Part of a small language model's weights: 14 layers.
Each number is 500 + 50 x the weight over its row's rms, rounded and kept within 0 to 999. Layers, rows and columns count from 0. Numbers have three digits each. The size before them is the row's rms in percent of the matrix's.

# layer 6 attention value, 128x128, rms 0.107, rows 49-127, columns 0-63
102:467553437526492533465497538549441566521530485432508551404595571489535479530481441491525514519422603526435514557596565536475487490480505450476449499541445482493497560609447426451542464486550368
084:481550432527416492469505516451440554472474460434529574544496513500588487510637523550493511559478526521511455400557375510456591438480497484435462439546511476491520382429492555489594514594481490
080:463540469518416566423584466465482507512551442493465442446453504492455524508579562539488508485535494484584372549505530497564604512484456567417600496531406480505525506519544383419614496525559455
092:436469589480542603530524529551419485505418495489474588509420437572530514507518430454513507538413492566494509534602478470470539498506657469532548504555530474574540595553470410544472495508564414
079:494415529632607459478433375551534572432564451494518526558488578498457493506437486543488424533463412535497432529537536536437463580477514408525483497389572463460503460434460599534512456514555396
090:545431540544513500504426536468516503502528507454526524593553422451521517562410511407481472529492600424431431533503469604554478548562498513470472566470547548425483430453439530475494444482473502
077:610441453512457457554452482463481497558494504400444475425573461497538500484606495422483581543447474558494462563555485509541456487519396443399543499480485494508525537473492563492534502494509547
091:559542520438498525513422353465527497515502545467418464422547563518431480408521437489473541455444473564491523480533516566474519410573543496487496546422490551517557381575506518411566533495534468
091:497395458511591533490439545451491489452502559548482560579536504573384441508486492509500453454471541412516536551439435602487396515494499509513458510435665492491524507490468578536507462444498529
076:450410519506619484586508504426515417559520552470507513513501468480528478461609504529570543526426499553525546547461543447512563440466492502575481509498461470409554509604604437462571451564508435
078:529523519446465444506538508493512598523558451481394554506519456457344544503456441587574439458533521483479498417532531518526425444451531560459527431485422514471450532557574439535514563437495507
084:519532483474504445482433466476558588517465476474442444499539509555576466587563490442534476536564491576497482457484464511526477463550577458521451603407434507483530514470468567504654448544517430
090:502563480596552457506524501486488539435510491521526491507560449476392523444406504568474508436490493432446455496514528525497545527447462544447579467445584468491500420580529440530463509407541557
078:463528519453530513513454547595440526501476496476555516575538509446675549522494534364443408551507650509530498541546434454570507485582503485540418559497406543436516527510481505572489501549458445
097:534473575493428489468528446513530508493411467397513587433408504456630440459554466576541448422441525538489568425498515535494473488467423454415510569439532579479572468474496575583556523483382517
074:523524619445545487573423519526523483444481505492509551589541495588500439551532367389476533467467506581483509418506417539512497526484533533545461530524484573486517432588552480468562523514544504
066:536573489506414471563474449411418531469584487447414556510499495493563470558549476485520480575494507548520514466498430473552562507507501429555517484566484542521534397497534444511461511523473557
072:500462527454542431514474566481487521523425411612526535528553437598516470479503456577501512524613506451510514505462467515453442471589530496425484500382419493381504412546551485511445419417520502
064:512591585527516660471534464525453499560543502439533580432634590476564475513486489538500460479477552544479570490541515548529470481481539450480453515461591494464410512519520528534480512510494525
070:499505503504622499533578536410464464458496535581514459492443487500435532399418509496472489433421488540512530460536647502538496587497559560588524524525531449569544532558623498541531509421523445
066:552593514420458556499521514566488565499510448468551535562538485480347467473467571476393454485499437595574415609530345460501546576486510483431458520541482556605423523475488474529566491487464579
070:497564445536557548477489512513570438557552437592524486542505429556578469533514393465511456469422448408526493577589382587467499528482498546495503489589567525498563609554510495468495415504455479
069:450488486546539540520490390494502488574347546431532511438464478434537528469494510371532584572505524507423412518494528542392562427480554502498482527461550549452527413594587517493478500516483474
068:493418586442576493602524534503475563500460490498563545523557469407584462487519518457559551491495507472550510559532562466457425381479499574487471525574525568524597467540476475541549496415540415
068:461512487577420442576536550519510498508426442454546543551459475414532522497495489460523408469497520480601505450393535434484484514467550368555538537405512470511485517553517485528460567477400630
057:438396447479499543526471499533444530565554488425486485470538633555501612497504468495531420487443495561556382449498548482538531511587545540554470508494497531388553422505415493482501494419530490
074:494518458463489539502468519460481372616601543455505510532498402556483496586465562542513405501494520536569482535442475543443489512558579395556526459531558485465639550497525460511468508487589453
066:463533473563600480465578478466582525491550461500463451469546414439575442554575505512452450519494538526468479565384517440528474519516512525413526522423495513498548363496553533508441502445484516
064:592453579488436520487427462507446479479534595497471473527468514475488522505524542525500478510434442572354484546480472539543510399500435493542548517472457471501465479504469492538483476538499458
076:445580600373539474510551546527364478483579449500580509534437463455539487430489438491468510443551527471427534508472548458519435438514528522468499484471454519501505535541517471479582428488474513
075:542512537419454443516578417519560589551490504459494533542550454479455410500516441487605469536534531485456540576469434555450493494513542411490507420399532454466406517487526506496488561464493458
069:453503491553495503465490526527478478522400464495492468455474442470504467482544553596484508506525450462438498482430554529450462459498442529471618440511503485615522463457552417570490544479496463
068:493486553514541447472520501501507486462426466411488608566512464499475424622474393428542490541503437470448521499616485480488527402375474450529499568588427477449523426471542445501506539511415497
062:407488567511507512535393618530475578438532495459476488394599429369477540540441543498564446411439545470525521451507524485502428512536523473415392475514462494537496456522461566502445387460491520
068:603502429443529487539522442430544442446502489554451604552436525497607481518451488464430470474460555412484519519582533520474504467453474422473412398520581485473516475541443493523486570475425522
076:538461539415458444466392496465508495570646488548559506594479500514480439431502490446442505482512478584544469498502474508542387623488518427458457519532468488380555511517423429466550495478517472
062:494516522499519544514514447586460463515543474446487468529410497495483440467544575494431513446490475476491519519527485509545460583406493456493562543496443529688477504557575504378535499468505411
065:523427463516520512502429490510480499480509505481554537486514544488453597572457537598543422499503490584456477450461502504440528483443584505543401512538443560598608499513508496447541530444468405
067:476423443572511491539468502528509498506624490527523531624466580499569562509563600425501437581521493466495404489503482583515481468438521471486407553582512421411463431582492546494559497584556476
062:494480441479451545467587518523443569503606459448542455444415474537441467531601557438463467499454502516530446610394456506598486518496523549508464420465465533437461580556518488487525534502451580
073:432567483616533401517505505525490504505534540584499402525601576447441409402508467488538488534465360446453459433488567529507503425518566485503560493497488494571454504537478426537533423479534505
080:435508537488505418424394500531505447516553547502566545568539505499499397417502511503503578490495539504470572484443532546584397543549547500490548512497396504415488516505508610467580407395568486
061:386420498542467536537525448447594491476480527484538604451574475491593419526470516437554534485523488481413386461494500489514575477447571447527426569488562534444386543501473529513485479526456519
075:470495426616494513450433488544412550587487526494446534503500443507512472472443422537486457466554470488413407506466502478457482601496404509489582522495473465579488558585547507496497521406448431
071:474491593458542550559607516436522606528490474506506512504531503504426554516521532503511538529418444467503485534581518416536433467484618565600499431578470477477507360512572508505545471528448560
074:453552578416487532491513524504523467481534458545603460556458475419548507517475447512485561567544475517495510508545532435511475547459477495527562461457533570448479451576577546555466490506578478
068:510529500402472471479452487500457540538487462449490488573533523527460455495512522545490509499525581481372466464488562518541579592457480525463454553482499528607581542459506543565493460401504518
095:410470458567528431510562523602479538380475556537498516522514411546516473501578602477495587472451500438504546539446458515488561560443455517551515512513527462586533570433536413494420413484494432
102:496542423543509484536382518538509474460528486467484538552496475485473478512518440465440498529600535478534487498512530476548561422432625490449452592431546457423496453443478496555607478543455500
102:491549564519558474485523510463462466532510541475457477601560501550510433457519492537465545577556474461564428515562538448564501425449614500518464495556600546454564422421478498556442594501483614
089:514457475448444507533575532534479467501484562530526444523434598493542625382542473526453467390479513555527518488515481488564492502490334499535536501590424488571560484504562496441420484496465451
095:471584438357455551496519445528456482508470457458476518502411457479506444539496469534479484508555568570505483520415387570480541424584501539426465483422423460540553485491540501527517539553505539
094:381506511494527616488541445496472409473467445595433373532436514488408387500474466437445540491463484447479490465566492426459447517438487462536483508549507514537503557535533453510594548613498519
104:489521458499520556517523457538502525572434471528456464502473556533640491512494480470475568560548510579537497442476435534476461327483528443519538492436473608521492600553454475429602534542544513
100:460523549465458466418415554535478489512512538489523523386556503462526485537445479434577536507551477419506474540516463449562505492544582414560521539551485491462546478518542504483520473521541319
094:525469523530446574638492495470563497437562565447473456486447586443609534429580488516563486539434538502457536441494494487580457440472544508475633531421436559509481388546399469438456456487574519
100:529596500523635515527416513511442478509536442508571464508554453480486463398441529537449601502572526472566451561578446439526498498521614520524543456559498450501570402493489442541489637512521515
095:560473457503531447466438459520472514479457519448478493537467332515558513526535473575444467566475529473463507430519463480552470479520545435420349466528534468575534550474500525386485493496571498
097:512469542470472532551473524507571609518530479519521577498475509488468475580504527543499441540562464541553512525494593438500499486545485507422513493470402552492549546388504484507537608549457485
106:504434439480519520515497451513466546507505523574400528466495446536569561486480486539538483487480490448592598475579535473437477511587476557574556468460491447415394478432502522539534453552489596
100:401467492528489515458460470531514522432542516479487514493471523479523471584525468513521455394470524506540484408474490412418472556334526466580500442496488476512459646553445506509548502607485531
105:420556480583440512464520496429468507503592530483495482529550495501649420437460495585517459444534484566574416478535482572551443449500544483458518447462476458528379518516476471519547480481495515
104:537484477568474500487514566546497445589465498550542401527540418479510533381465508529432478410538428467518496472476497552528522489462519531442528499589550461483509477477559476494507508444458552
104:553493509585487481543497531523516416520562494478603490444545508416559577526467474445475458467397526445511579496456563565509489574513539530509513476543542444495463538496549537427432490561473519
118:548531494542473444464471469486558455513543514504468562419462526482437489423544518499448541514396505509487478518460454472562415536453515514421461505611537512468530555553499414420527419477486540
096:444540424463603499434512451450414477509423458453502492508458533499457481525477552542476543518588395448528495482482506451464494478513499508520446465471359509473500514524610434535523592481494580
086:463499545478497504529604557511453458517441475481560470499442492575531545447601572501459405507467497466427528530551488437511434548496434484469490541402540546527564454563519522488397485474478522
102:496527585585549491527569477527503497475505494472436485675475538553445526450484464526434498483532537423519445603469512529542475572437438480513447469488673535382512505530452560502474462444426460
091:467456508512471637464408562573523507479570612505526463468472509469563534455457477497477498418559482507560545525453472530523452513490614562518459493473466522493503445473427550535510468439436536
108:520502452523527488534471457477485429472491446532495519562437483457513465529472532526564425557516462434489575562416439555532468491437505488383403541505603560521471571535491490498472513500462449
094:541586501528508504463515522495458444513442399501582398545460590527480491536546563537454516516536543470427521504495524439518521491491534480510524514508543511523483526342498508533515450482481532
104:548512499482553432464511474509457528541465489547454547493529498495540460408429562553485481518546522492410523519466558473597437596449449526454426427532494435517424481437531490507588466539477601
111:506526469577422561561460534471425533481435375472567444472471612494480550487575525554537451557529469544463485525510536446479508535562543595506505538483506467478492323471555619568515501575459420
089:490535496482387523450473483565515461594476519467485477529499521441437575477531506555520480487480444497586520495550550442588575426473457462474629508520481500518445455538510505468519433454502495
098:483580470551489499524494385531574564546500571462495499559406408519542436518568519531504499448510529594512380491553536477508520495437508492405495487419567488508547537487399501501491460585496456
101:413378487477437522487509464551495550582399543480496502549446580589498512406648531518465452413533435505477564488568456474495462412596454566522513473501471533472381502459498505545566578546562515
093:503443446431553466495397497493486348543519533439460388494528468518484504478437459546508525428559550476578505564447525543627500468518519526498504533544472491483529434444522495510475439522564505
094:536494630513416527482574433456449460531563407519444522505484537498485481446522469430467496538576530486421452497541539531411514447521482498543469528438520499416486539458626530642397467451554485
102:538619395418463610521506529447443448511459514448556570470407583583513429417523432511467460529484514629499610499501559555530567437462412557477477519522538533485501502484580541475528514501470536